Each number is 128 + 24 x the weight over the matrix's rms, rounded and kept within 0 to 255. Layers, rows and columns count from 0. Numbers have three digits each.

# k: layer 14 attention key, 128x160, rms 0.158, rows 60-77, columns 0-79
# q: layer 14 attention query, 128x160, rms 0.152, rows 61-77, columns 0-79
# v: layer 14 attention value, 128x160, rms 0.149, rows 0-63, columns 0-79
# o: layer 14 attention output (transposed), 128x160, rms 0.199, rows 0-63, columns 0-79
k60:103122117153111133099151128089114159117104140149122124146129116107084113152125135175140128127127162135141123069183138143158124137107136132128097133110114168094118149146148135080137146119155126097150089106135122088112124141126154120167118162
q61:126130100132133132137108130115119132136192115115120138100098125142081124129131106146134141151106155142165087119149130098159148144088151159169130118124136151164123125143132100143158117119166118151139151117115119079128083134166169145090114170
k61:132119094161126167136095121116147142138159109156120135140121138147130112213146118150095155161106127140160103156145127152121153125121133097083161129101159113157095127104154107154088151131103139124123147140099120126152126152145132099163156101
q62:157168134113117111120172130134122107142142084134128142171108125123123100115085123171106165147141099145153126146130144165137158144152113126099163139144105120107130139082115103140111150173118136087129128139136156134107102142166120133141108150
k62:119138116134188144135132175113177102137127100107197140115138135153130100150110154135152098146125116157122089109108182135140211150125149159117117137123116105119097144118154099129121152133110114091125132100113144133082120117162133128130147107
q63:128132147102114128173145156148163123170140161106129131157125139126139102140177076133134103130088146139160155126133130085127096091154114120129143121129133151137133112090092062136153127105138129126182144105141158121087128095172145169139089154
k63:161169131122120122132118139148163122124206081124159153141124120162123122139126147089104133107141155108128169162150137131165118170145121151094128111141083110106121170114088079146084147129107126122142135102129141092146139068108126091139102125
v0:171116118111136144114140114111112150163092111113118096094124143131146088136120113111067104153139145116116142156119141123129112126101137115126138126132108171102127127109074134165160099118101095122183157125120116125125145120169129064148098104
o0:108095141119103135124138127169138124114132153122150141166142119127149150101136151129168134139127111126123131113096097088162182093136129124132147118143107066102131091131137148107135118155138136090114095123112171094154084117127078169106136152
v1:124092144132133147160143124181112121088149171128157166101083138103124184150150110113124129158125105139115132165138125134131122098165121085114165117090141149109123116123144157090153092120128123132115144079119103161118137145100102132134147177
o1:161149119087165112128122163111120128115114104148133090178198119151122117119103162145129135135150143143124110157131082125123168127108142115151127115150116093129121132149114083152119160165162122127184103174121113057151120138163144093160104146
v2:105149175141116093092129115115138109101133136159141098142120133123133139126166142103117142112073109125157128127138101140117125146151140113140142116140042098087158093100120135129159139120132132105145130126122125095105098122106151153086152116
o2:125133074123146167141136149134135123187138144116119146133153143143111157142134107164098153113136147126130155098119157095125106123153154141136089148131142134177124148123133108113091154129109141119119103140114130164114158132125098117145102135
v3:115122171123146114089162100063176156124092146132117142166113107125146148143161069112127104137139138140092117103095151120138127126133150132120104162111077107164162105111090114181081140124121089093133150097160116105166113105137152126147125123
o3:133135168116142145149064132159082093150111110124155154089099138154162121093117149132154142099107153155169199133117115110106121128132122136102118082146100163114117135158132152093151149134143093125099155139087123143118126117134124122102129158
v4:148126128126156128146141110184119103125109156134121128115150134132065169155163115128141118133111124103098138123120145089140121126091129130133143119139089143093105165121173093140110110138132107171128101130135115101114155152105090135107066122
o4:114144111124106117126068163107132148114110123154114106150158096136148101090144121081136133117183141134157100132133125146138119089158155108105115145141155117131150140104100193107135158142131117111131103100119125130158116075149123122144164128
v5:161157093147126128136117117123112113113098078150153143171126182151143102169140156111111169041118160127107132133115151163123097121137091108145116149123126104159133159113136151163108135079084145138099122121149110145142141125136123133105139148
o5:117106141132123137122103162144132161136173144105110084101141133081105165105100102142121117155131127114175166088132125142099155135147134146084163111112122177148110148157140114111145139176127142132124132103138124118142137121137126118098122106
v6:130126114150127149160117140110128141065150125141098099168148132121114116171160115124153147142100137102112119119138124119098112149153154078132105126107092117166193148148093134112131159172127138148110123123116162135113142094097102150180168117
o6:137140133140118122118110124129116120124123115144129181127126136163174155078153137078112109129129101109180151119113125144148138108114096115105162111123155135146073124133136124184140118131141089141154129112121107123133190161153113097091109117
v7:075098072144150160097108140122119132124133125132138102137128116117135143113075170117110111091113132101175139155134143098132109179117097130137113154122179112108153118120098147114096163139147085163139087083176115149044103147111117139147113157
o7:156133178121109152141155128121115168125106133090167170125130150125088123172135112139161110089182095140119092103122108176173126108137136149128155123124112125142104139111124133109134123097116141094108156200122127126125148120129176117090146126
v8:154104124113131118160147201085127127156111077145161118126151109138119162157114155124111101120119160111126116089131122131147091091095126125138133143094074173134120118129131116125128148139107165112134136144151075132151141141134168149123119114
o8:126110136140133149082134100130091117130111146084121117114090140155132084145106113092140129104145124147128169175158127131106155140131135114112122118171142121137107132134098194152135141118126075107145127133126178123111142125114076077171162134
v9:112110162077167145094134108184122119110133124140137135171153167132134179100177110158121104142108113116144114089156118129142099152105175143096173132162095163140163143127146097163121128177140157110102120106111130148139154111145174106116125118
o9:098164145117129092141115163097119146113155102120116090165145118160112133117132159090142110107099171135112150122124138137145154161143109085160093123104173122120149143139135155093167117090078084149139110126107122105117155152152082150140122149
v10:109104126101158159141128154165058185100092132116118122111111157135098125130125145118082103174103121089126112148096126094110122124073136165089121156114088156063121154155137138184100147133155109068120121136191117153105137078104138154154134173
o10:134121118121114085120152124133124096136167128127129112120167098109162108123098139138169118131142111175131107124162098096164173137175096137132147104122163130136172102077139150063147146114097114151133159092090123113130129137101120101140140143
v11:132152130141115129081130103154137130117124156118056137133177135137176134108155122150130139091128157106142136140124134119125145152143080110110118122128109148160139111106125145117113158050171136122111127156089097139172141080128138117136111120
o11:116105120133126155172116096100108088094180127120175091109094135135078130132120145081103123153117140174099119099156141136129149087121152154146163159104158102109136131150121131137154091157124114130136097100143137109087123175108120149128131145
v12:125143098093116110118166103137088124142126111094130128116152138119144125106168173117119084095127168140144127098123135168111118131117131104105073148102157129129133108110159139087140154164138169122129111114097160137135162113172138161138151088
o12:085121133110157159103124121096198095123158136133110111132087115141118121135122092115156162128117134139083114151113090107142149139127111124122165117171100129122085120124096102154087150109112105145158137167075141108107112130079110108146109104
v13:097150171114140118156134114110123099093164093091145152092098122124120112128114155069124113109139081120112148134111103134110129114183123163138118091138138117171152136102123113143145150086124138137151135122155131107119118123108193142139127137
o13:147117063142126135099131150141097170164146163149138131135151103128109093151135082175098153140135123171166122094118115108127129135100096133099136130081109156075179154150154158148118125141166121129066134113141146152105124146162113123126092105
v14:112114129097126105152145174183123104136139142124144153148148160108095141124158137158149087121074095120155103152172156098143067149147145145070139126154096124113148077157098164136101151137181121125114113100083112163093120125111081114174204106
o14:117155104144134123133130106065098088165129139147125145154117098145120157144096123130122197101136141104113117101164094122137123106120172125147142148102133157176141180139176103102147141099117119152120113160109104103149130133199147136103100181
v15:073094118121126151141127150137114105123127137136115122156129138177130114154114164209110107113138155173147101119133150114124106140102118130112136115124109112189174073152140156143151109072168158148149142143143128091131115165102154106079150132
o15:146145131179139150140160126104125127158152113111178141091110126122103117152136126125142119098132087098107105123110111152122101112161189133131128119154148137082096160124094125122147128156108105187131134109128160143113143165122131146159142119
v16:140109106113109119153064104134113111080193088170153141129104168101119089108122131133116053136118122123115107106121153164104164124165168161143093098153133133147168145151167140096097171146153109127156126144123136189100115113143154100100102109
o16:064156134076169109110185124149168156155100146134107095123130122133111140154136164135127179116138173153171124136155060117127067112111111111132141146102134177093104167123150174176158091084078133159100111101126165102142156167114179123137118144
v17:113092146134098137140108087173131107143173131113130113161120130105117141137112109134154181140143106176153124147124121136126123145149148104131129112167130128114089142133138116101177134101130121124117133162144109094130145163133140152138165114
o17:140124116136121106123153165107136148126093120122104135095108124137119104121152148157107125111136116083111107136105157131144115080146123134124113168101147135122182119111144124143108128140158131135156109137170158142141112172149119127135113134
v18:140139170152149097101126140132125086139111077127117140126120159097095155092144125112141138119173157097127125138147120141122131126133142093123145124157147126164126142091134138132132172135097149188116129134131088106155079154095112140122144099
o18:141090077128123185120104147129110171100141162155078140140136101128138081181099107098123116111115140128118129102091121116141096082127109133078147136090100149099093102114142136124116110125160128089178119144101170135143167117140149112126107113
v19:151153147122137134132111109185140118154121086119162104132081132180138157120106175118141127101102099163135098144160123125097137104075194095124164128134136120197094120132161143062129106150159144104075088168066112075114135120090084135082170107
o19:094100098135130110106111145074098108110094162135100132138194116110098099123130129128138136156103102084104169111135151171155119137197110124134140135097116138105148145161112093153134105117109115138122151083179128175142158161164155144117097176
v20:133130102136146082097077107150116140167099113126124140142193130100105133151105128131143128134074131142146132104115117104152093103096163118133140114119175134125078096129080129141183069094137135156124140130126123113102132140103104118129088084
o20:115073142095098128177096099115133101077110126138130115132108097139143086135143151149138151136151136103136117106114126147130130140191092140132095141134107140138133140123138108105067161131088116106163155134148118156150103121133113161103142134
v21:111067156143136153130076113103127067123111103134152120136159142136089150156153141120130125120129138156117157122157168115141139151125156117126155169119115126140137119089170147121147157154151131140146099166179131089124169115137193108134110133
o21:108169120089094128134161136155085180149130116130094166114151145125118117128128092137117142116145158101159140087086091173138137108167141133156119086135136125120133138183117156127136122134125076093151130072129167143118153160100145149137155146
v22:068152150108124146123093143052134158149136164135129118106111098133110129097196148153162014157147106151117153090159096131095134160148135136108129131128112099109152103142113149140101148109153105125135121140142069131071132113116126163168101078
o22:182116117136120138136148163156137073113112085134099154169122085116133146172085107084104166084138142140165134160129144129146138097115163130148157113164127121154107162172155098090142105107122115134133153085094145117142119093118176142087117156
v23:164171114170119092106161170100085123140122136186158139185133149153165108123103101182070107163076152139137091148126133108143092088150148128133148120115108090104124119129101151140115102112141189115093145137173159121100164161085105139116162177
o23:145093155123172149129118106160177138121120164129102166104102150142126128120133153156154168117153114145122119121142123155096168129122093104119082138152163106184132157133104112104110157160108135121110124086154050155139111095178121087128120131
v24:173081063169136121112109156058116134123125126141143087128175138088141149132098092137121154122143134117118105165112148146156183094141149148102078081142153184095141110120124151138140130139083112114104135134087122088115122207092102146141114106
o24:114177194088108155117134112147110133119144132116136107115102092121133144135126193096137104133087145114149103119122108136100086117145120126156113135125096112157115131136128104136088126122148161104179108138171121143140130094158151131104133145
v25:113153119148161093097111158107145226159135155152125123118110176159131119120107099098128177110136130134101125130208156123154165111107118165096139152125125150134185089109139105118147137106113093101145120106131112124137092163146122119080077120
o25:118077138127137154151132139086119077148130171069142081134143114084115165079117130141112105125137098112124104129089148144101099130153145159156120124156117103136119147189111127151121103130122188106127115172132159138120140100113147115150127119
v26:174137129167127174169153148132111169079117103162133116089179104142124163150175122065131132102103120132164150149107167057093098086118117143131112166104113131102114155107150138121127111082127091193147105054166202128148069147104079126158118115
o26:095115121133125099095106115155151094181137109141139135113116128116156087124130117183101140109143106132108106101146115190154139115162200149112132128129106122068093108132148142112123172136148110047123128162088094091102163113077144102146126186
v27:108095167168128144155104141089101098152169165161128132102126168085160148152101152127111176141138121100121156097114186100189141135165069146143114139129132151088147130103129101118093151116129097141132123115119153112178133140148171171157135145
o27:125152101124136125117131119141142142105116082115135106128167084146070146128119082109137077126101132152164092142145098137100119131110126093132144169099162118112083102131113133136110132134143126072133118121135143074081130102052094104118162156
v28:130135132112123131134141134052117102146150145123107139123097133161162139153106110116103165151127072135126111092130075161064073105130122123117126122098082116105130133143155106092112081130055124106147102105109080122174131150161152152121160144
o28:118155139154129132141143156181134163148143099107145116111164133161161153113155130168140129101118115145131136158117151102147155135144101128107130112114156083116141162157114145139150150136182160143111122123149153103123115074139111134124122127
v29:159138104145143149105118158137146136095134099092180116139132163109143111110138150165155134131169136114127123126126101115109165153104129099165136097126091159138132138113149139085124122145124123114113126099098156123116156122124118136137141117
o29:115136129149151101128099141121104148138141141173109143127148101122111133103135109112123083124093128122131133113148171108144125128102131121166119158153146142100102124155099147156123108092160156104115150145135111155107102160148149160136124135
v30:148087151103096130138150125129168106118142122092132118140135103111119114149141134138146136134136123182079113140159183156136112142147113090122159114111141113146146107171123119129155125111122072118096120089069097116101131119140098109106120122
o30:105142133143116101122080117101102141145140134134121151125112096187105143086139133087114134121155113120124143113135085090143101103125144117118165122140107130113102143157141151112105142127169119169163091156148162110123131158121162143120150126
v31:136141098155148172136112125091111140164153110110147076100120119162118148113142083138119106163123159138098148195158147118177097115145109089115136141117132117144103135097135181132152171129121142144120101124177144116146143096131134080138096119
o31:116128179079109068149144128155120116085132162143132155233123128115151131092141150093138166134116093132149150132171125172083144073123148167086131119133107094114130130205120103122119127145133130112151134144101098162086137166147112167129167118
v32:124103144121163095147122124144143106195121118111124152117081109125085145130157126118116153107120123128083124121120100138154129138137124125123144140165162088078128135161172132126133152154162146106114121107123142089112129080110123158112148151
o32:126173123145109111098138129092101123051083107116122092158148110099154104092130138186173115143138103155122131134122143121136103094109148099132138132117088154179129150088084117128138118105134121138102125128137105132111094140117148098166142136
v33:130148087133150085049118108122148112133138148098142124106115169170105114160120150133110131107117144106155142106143139087142109119162135170122116189146123107121159121178107139147151169116167105082156128154133135091162130099115120142146160123
o33:077147091153132139185164117117105091110157135152147174083112089082174164132057111101151151144137109132144115150129114128130099141132123116159104115105111150120123115142147090134094153157119145137141143107114110183092139135111083092091114130
v34:125141102167146098159051060175151147136136129130101101119071108134115101138087136129143184128122148195169151117116121125136090119107162123118105155120123135101136098116105121145169173123156139128103105139138153151115124142113165125210087094
o34:095052169099092119161153145105118138144148123142153141131137149137132162132139072147160123086127146082114057145094176145111130134174126146130151169140156106129119142119167117120095042118089104129144096135132131133125128151126110109109107124
v35:153170087139104159153168109185078144121130132123117109113168147135110146138103123128129170103105123131166108174143113086096165116133082092059079117146127126119094214152138141129075132161163102162149135159173159122099152116158136158079154176
o35:135113166130131088115127102085207146149130122156100145117143116111104099140101156134108099160195088105133140125109127176138140102133113154135137108104119146159138103092112143157189131124101173133139135087125077091107151153058103137136094133
v36:113122131167135110083140131136099150140139151108146150127105116090116144124193095137139156102087071136152115166157118123123106121128102157133104128144160137120144081139153100114115135176086101144132116111126126119107165113128131127129130151
o36:147149125108139137126157086123154112102116097129090094129164130170133125117079179138137133118142163134110043115120154126157127131150114150127127109100088133161108161111128143123132106127110121116113127131101100160145082122156082147176114115
v37:106119100127141059149143156131097113137101089117102118116111112122105105137044083099102135142134119110112107104068141126158127176147172145127109110098146141129124121118119144128105153111139143144137144146167087146094174126139187144138113142
o37:143164106125153182138108108094153127129108128132137132153134155120177155125145118133154068139142159188128135170139116118086131130101104102129143120120125152133179136136142119132120117109157170122116140150137153107140082122111085071126179107
v38:128114163056107109121137113161095127128116134141176150086133091106141074124110131151118096093134133117127130134155128097154126087176113130127122125118129160157166142092168151105125153137118133104050145138145125117130110131156103119069137132
o38:090147128175124142099117115142119107134144140150099127130079167164108096080146123118164123138098098103132143128120145144121128159132152135123134097143126134129108133149099099180133089176132107137135117084081101176139116113135131118175116137
v39:132159136162118127164134151117111139100136121126154106103126155135130106155188121126174073154103131173155141137139128081126129082146154139141171116118124137125167133097109102089131131155104155090155122138105118123113129184125116105092144144
o39:110123121114174127103121107100130103148076139139129133137153111107123142137116146190134170087116116091085122143117082169124144172137127145174093117166141082131110100131117140111145124112173128101129166075137148167152123118140126151105121146
v40:156110159135149099116174132094131078145099159124109114092136119123134130120119159141163106102127134154145141128126095147128161110191095118147118129132185150130136177102078103131130124113096145106079145168122098131103113126118177118104142138
o40:136141124168092147151139119170162158083150106140143143123091117141078100139132066131122131133158130116121161102137157102125089079114135145127123178167093166136091117146141102157137109138111131179150108106176160109138134113139107102112121105
v41:164180102111154112099147117154081124149120140144150081145144102118110145131159120165124110108130158153141114172114151103074109137145136152110131100120103112124168119119134175083105093151131123131091158116150169118144180151149109115117134144
o41:125096136136148113124076166136178148138117150123116096106086172150087171097085111117117131129124119118145161106139109153154143091108108113138092140121150118132110133109095103132174157120074107142137145121093087135128087149084133116126064132
v42:105136182136159139142118174131094139112156153135136128113154183109127115119150101117095115163142145140125136120121127084147132104116104093127161171088088143098143126119076126142129122192165122115106128121131104104128127145105117132178136107
o42:159140072133113131140111076130122099136111150099110167154127052180118098115146139138190146075110099122131108151134117159167155135136142126122126115158145082145103104162146131137152125096122161132143119125141088164108129096111114125104108118
v43:162084186124169136093193099135111149150109126123121100143105097131163120134165123152104135143163174153148123125135148119146120107101158175118125136102077104141136117117114104132135099102155187148133144109163175097151106161121142135123136175
o43:139164137163113159155122174144143163101126116139150165138112150083119118085138152118150121122075108110037138132071118123108149139104125126164096103136189135088104133149125162125138130150109110136077125179123103138127164101120116105156117114
v44:139127140138145151190091180141158153113123148112100113150095101110102084140185183096109147167148143102124134136111128072134075138117170113141101099156142140128127095135119116150104134090146051102087076083132157140079177150132116164133093120
o44:118119145136172129111118123117077114149087146141167108111236141133170136109063083123134112102132107129142074118163153206148162127110122163142154126121156108143112125134165138092135117142107148144134169216132112126180103117110140083154144186
v45:161144128160122131148108118129147112207118107130119112172119126117073122113098054153180111100125141115123129138133181132128110082120118156110092127108125124170073089148105087115117122159145156157105121088134139144159132145149188150151136134
o45:151087148119157080151115121084133136108156150087173145081138127145188108102105193136115157124123119106148111119139109136105143160146115163109167153140136131127164165149142105147142117119097100092143119153139091157092134131127098116102116123
v46:141128130113059156115137131121161131121163117102126071095130122114122145091129130120142107095107142112126127143122165139115136160136100126144142163083107093156071153140117158066084107136133137150133174134132145113174134105141130082153144144
o46:137168149135182117129127132127144093125121135157167144136121154132115093135106130127110159143132123133126132128147100120143106105124128147122099120126149150115158129135145087188167157127180160118114103143135123144128185139107128184102136121
v47:094108160131117144094131183046114127188160132163119147122080123080132073140139125118144119145149171136130125134154140142151139148138169146142135131170110122082112128141098112137103069146116105173113165125123140143117136121106063095144125136
o47:164125111139133125162118089193111121076115150119125137168143132121131158131115129149104117138134114115085122145161157097140096118095108142125101117104144149200082105136156155153171163109136096091146134136096116109187106086153162162084122131
v48:143101166104163170137101118114140129151138146152141150136151165123175123134149134090132061128108119159094105112127145178106124144125188146150130157124128149133127115108098133055127169124163072099155114168082133130129151106177118124095121131
o48:079171090136110154168123081109104076119075137122132094111113140151108151169177118132141172135125173083119097132135113138175119152100133107131103112142104127123134131160161139133178099131119180129081137093131134108143150167097141135143161156
v49:143153123077187125134122159164135104135111158131139133138152072107132164103165129134136142158148179099108165159129109148135094134147088116119160138135136152171167137161114139146118116116085143092144131146147139117129109158120058108125116137
o49:138116126140086164130134111116144162120173116176169111163084172168149134124099132078116135097138095166107131086129165127129111141092199135157134099130113113093064140107117150126139151131153114125104138113134096140139116108102155129114132146
v50:095135133138134141099165104095105104080083109113144135099114148154066128091141082168150115149113097183113143105131102108094115113125118184109171142093128123133143174085136126096122116104101098098076110144143131101141142098118114142118130137
o50:153135103122139112150125131173121142186182106109114141109152109073130057123162139129111144142137108122111139134123153151162099156127125105146106138173096113164152117178088165119165140117107116112145126148132145126114109148141156076168118092
v51:127137176088133137118108158119132153114129114121133100104152126093110132098110108154125142115154121131158155120138120096126139150121156131109122132154141131137139132142124099136108111173102128148123126185106155118142124141137141127109128113
o51:125119131156113119119147077111134135173129134109109152138137114179108142157116142120134099085126137129121162132138177122121094111147125125117087131125115146136111147122162144145168179146096125053139119112133137152158135117133119114136095119
v52:083137110103090097086123130087154154125126148148137128116121131105084195128092151139138144143129174105151130122154142116123110148147155167149113123168160137134126106095124089148104117122128115101104102135097135144182087077159160116132086104
o52:159101136111144147152155150186099131152123152136101100111129126114161151149158075110123082119104162174130109127135140135105108124117127123153170117120129149152144159179125177084116145128083134112155179143126167098118130169103085154130109128
v53:118091131108163116126164142156132118166128112109141142098107119156151123172118148125147131093135149102109103123171111135088132117128155123105129104132157134121138118142161172140101179103111170107126094129124097181139177127101101126124117106
o53:121112142159113142127087113121085118107143135153164105157143115138144152157116124119140145133135096134181115139117141137142137132130102142138128136149100150126123147125122133174188151151139123122141179154100189058116099122126114152161140157
v54:138133154115179189115153167122113114163101126116122105090135097137151122090116143161095119112096122132128114134118124078143124153090157124132122091156108131123132103123159109145129097099146113117127184157156169126226114137110173132119168092
o54:104145114172141081133126108203151127088131108172136140127097140139078126180145126112134109169136131138149193118132164191113125110141145140125108104106201136092103130112095125092123143144092104121123147139105127136114127124158097101150125164
v55:074118174121157125114078128165124153095161127146122103118149151107109108117142168096123099137141107141114135124157132099130125149165131117096154174132139136152129115164175121126128131137159121112121121131157066130114143158143129164166064108
o55:162121104139115129148168134121103070142113147151102156128131072183129162162120122110121142103151118142113113134154139135148181084139119147134122093109134116100110119097110125118103115120150119096186137130112140140105122129091159098133144161
v56:129107126119070140113166155131122112193134098111106164141087114157159150129109159122132115162089105123063138176119159148174177098150176141164121146104122122146141139139136151157130096133087159152117089149130109102146107122110124117130132084
o56:136115101141114115135082151130136089080146171100140107145138098103153105135146120126147148147148122077168111098095121125122066140134093145118156140158128171140089140097104109119090153139184116137110135097155148113120115087157077120107155162
v57:133138051113131119122120089155147088153161113102095125165134151122106136131123120113118072121140168145155147111091137121102120081203131100133105153167141119107115099158110120142112120114085134130090118088079154105124116159111131125143128131
o57:134140114123140129123143153122133143111125134189165122092140105132165134135127138152154171150107172163094139131189067139136123074137103130158146116151094152175099180101143115127096130170151107087177119166161085131132091102137139122114130118
v58:167123108118129158140088114100138114156154106129098065121101151105137123109119150089180169127143158118079124146110155102147127115118105136170131168155173154084142149148133148140187109089125106125129136119100137147072120133051140118149125122
o58:102120149156126082125148133139124098099087119160127164132116156137133136162136139145102117161112178141137123102094125115141102089109154118113109112107169120149081135117136095099078117149160137111156107134174131115148108120186138111138158101
v59:141121103098153137135125089092123114174110107136146149146114133115087124119144159135063114134145107146118134122130157176108138089149123141129108141127131153095144093132093126136138139122107125152068119146181118130123140094173184141120147129
o59:113132151146130132105156161176131155086165128110114129136156123168173141139132107126160123120108140110112193137124131125150123149131118144147119112130144110172146164119155126128096081140152162118129128146057143110116105177101095132111115131
v60:109117150139136108120109145147198143116106124092178157125111107144175108126137119170118109109138115136136138148129127108147101154174114136145154056131159154110102128134130189140121073121119107100148177135095127094198219091110133119152103112
o60:148124110136165160139145137120066115134131116181099100107144137134095148144098138088138108102181135117140128151129150116107101130069140117108096135109093098109122148160130081131151151087138102151143136092136118145115072152133088137082160129
v61:112137137201090159127113161118124069146101127123111110110135153133140097095138118145162089114153152110117144125169109126079135130129088112193150122172119129070111138130125110112129135097131170128195070141127124135142144129147119116146129101
o61:136118095087155109117134132150118176069191129118102128119153102091138143178048146132113144138124105087144124126113123084140178115117145143125104145112155105164123136133122188138137108113129105116134147117163138115099130122122135143117140110
v62:160145105169127132094127105105125148168138130148123184112121126131154161141130111122142122118148152085132142141152138126153141136100167143112103140071148104148148164125120096107142108135146109180108095130171090082152143103120191110141171128
o62:139153111103113135167119123153140140099122151082092115157121144114130119099101134113118128139151130172155176127075142146113127134165068134112149116105133120133144119115136151131138120115118129098106162176127136157119125104124081115128085142
v63:130168107179136119167137092169136097118117086131134130170137130115095115127113139083096152112185131128121135131166163091100121189134159121124160127151135112087128108141108123080110146100124170134139162122047123100092162113182128071097122107
o63:097087111101148144105110148057111154152093152116149116109157117094100104121165129139155090135165102146136157137116091110142126103132110076143073124107116136144104121130181117169127098191117098134107110146142125112156086125085157143135115133
q64:120100096129125119175143114138094147088117110142085112139132119191133131092125104093127145097095123175203172120139162135125129154117157141143130171129126127099127089131175103131125088156123134124147096093084146132147122102131097102111089101
k64:118120156085138137133159130117084145116156117172146129121114143132171142097156091121120143124060115140131136130132130137106140129108111120109147141117145137129155111169146111159096102106140116123129098122126126098130163144159119083135144129
q65:126162140142135123122116115175130098100118140110120129107121144123179145136132118129113124163127145109085154152145123144164136132135168131139123124164119125107139136118079139160154151155145120121134105133108135136109104143157120141125146122
k65:139105153121145115144113136160105125123156124091136139126154089142124114167120136151122102110094163122128154114107119140143145145171123115139148118136123110136154108137095098124173115116127126146144085120116131144103141129134155112168128124
q66:142064115137125104099144130133160116150133142154133103105116136176129152168145192145101079115174117119115096174151085132113140126116151115090102118140157061109147138115155102116133111121100096102140144125117095114178134115134123095147125183
k66:142172141163118131125177106140115131124090164153112169120123139126106139173174117152139118127148085117134121123094094118177142116106157133129083118151148088148134136147154121129097137137107109155116142114144126138122120125148106090128079181
q67:119096119123122120135170128112060132141165152153108099132133126125125112078123143123118117119128118150129103149147162146146167109120099136153129116113150116124119127116132104133113134115140070094151132129145128159127103103136146137104147102
k67:139134117125140122146167125103107096125093158138073129111136145157148170102065160149129129139087081135093119165118127119153127111163121143113078144129138143107112118133125157122092175103139110120131133123160149110123146127137159145132135131
q68:116164123141118096125170128097066109092133109178138138145132144105089158141165152124109121156162095171161107124092113152125122104146159126101100116152141132129108114125204130126135112100148106113107104176146126113123159127160118121193142158
k68:125150100130142109145152120142093093128126126160121127081109125160103129132104127161125131139134138146121127111114156109131139121159157096158107114155155137176082139120143163122118088109125115103133131123162175152143111144131074131169146147
q69:152142179116136109132122137119124114108148171093101138129115116173157149141140155147158159099134175130086130114101121106172130112113111094130131121139104115106149108147114150150119147166102175158131123121123110172117138112074162112114137118
k69:114121124127132158108123157139171125133143168103088124169145129133174151116097125106135101139142115134121122139162088111151128078123122179131134141157067110154138166125120123157161157152115156126137155127106097196118147130131165148088124113
q70:131154117119168066084119139151101130151158146119151111093108128135115133131100161132106135109118086124125093136146114098145153108129167095126124110125126133097121129138138103099123122105101140117162132114124163124113124126134138121179151102
k70:131163150103123124154131137152134155168110130144098119089128149137131125158156161111088100149143082132141127101112134122167093107117133128141090119150129130141103162086116120114130116075136121143161118107128140122135149102123121167132102154
q71:154132102125120136083107154101108131135155124159115120151152097157106129116127130087139153120085138148161116119117132111143127154077162120124170148100097130129118172123102100168104106124141125110136109131112148146122151161130129177090107154
k71:096096122109187139132131125096140156126133123142143131137100112107075139099141124126145114115113122164146108136147153132098141132108098138117141174129133152135130128113137124156147083136172099130107116142136149147085165139153128152124151118
q72:119139135146148149130152101121153091103131132118140143092174100168150119103150125131148105110110070144070180160118116112143175100131137082155102082123149156097122094129133101106134148142175191192104175146125136148105088119164134192103157135
k72:118129171121131152118146170134135114128108107109131094114147107159118123117121131114122141135073126126141150130113108130158103112107078158122090112122124144151137133091129113117141151142105118132140126146126096107155118147134135145125161059
q73:104092091117135126133154121110141117152111093079135144168153068166064138107158142183142126097081119129116124135149155115154147096118126128126157130134116124101119162106118120126148148093127149152143134115092092109135101108149151119157135120
k73:111114100123127135117152112162139143141110140129142131110150131133150112140121165144107124107090119128117128117096142121165148149126133146168118121140114122091117128112123137132123153122139162136158168127126097092142075105134120133138145128
q74:160092123129107137150127111107124180159141148103106146155133105156094117167123143135096158102117176112144174102117117117090157157147137127135122115121138120143151168120145115129128134109133126095107135139124139122104139120104101077163099168
k74:156135131137124124153120127098124145164141127103118104132147095084112140150133144143139158114120158120149121074113135119108158189118136154094130120120115142145123112142148118144130099110119132131100125140157087106114130127122116099091101187
q75:088165157144126080101114148113134131107158130133101121134125165099179134143115155129125126120171159143113086165112122112115165118165124120108117169103159186146073134163142139162128121109146101150132145127100169154123123175102158104147172132
k75:110133170134157114112080131130157162145146141130104157111149121131137130148163131093118173128165139146105133113111114150127089153168093111134116142123131125146104150109134160106126115121147119124131125102110148135139140113129155119138127139
q76:144158104117089123132205140114147137148155095167099103168132149106142143137154103129155125153150116125153124113131122117069128151137146122105079144116110151126125126135114110139124135126170101106127112127125114123131122150079130102093089168
k76:153140140123145095143114111134105112153137094084144129148136137112134140132127156125128190151142108119119148131113135118086142168147164132138139133110119116162105113143164154116136128116124122131142148140143148160131077122117110099085114115
q77:132118135145129146099165149146154125142158145143111127119123101131118150149099097126115133130131151181114156120151115123103155157170119116153117161111127114101152089140133105132110156129153108137122113095119128074134107099133116105096099119
k77:169112129133114150108110126096117121136150146134158134106133151099136133127085116130161119145128162120150118134176136175110152121143131124104122151130111108126152155132115151112082141110132112132127135120110145142151130113145133141099131122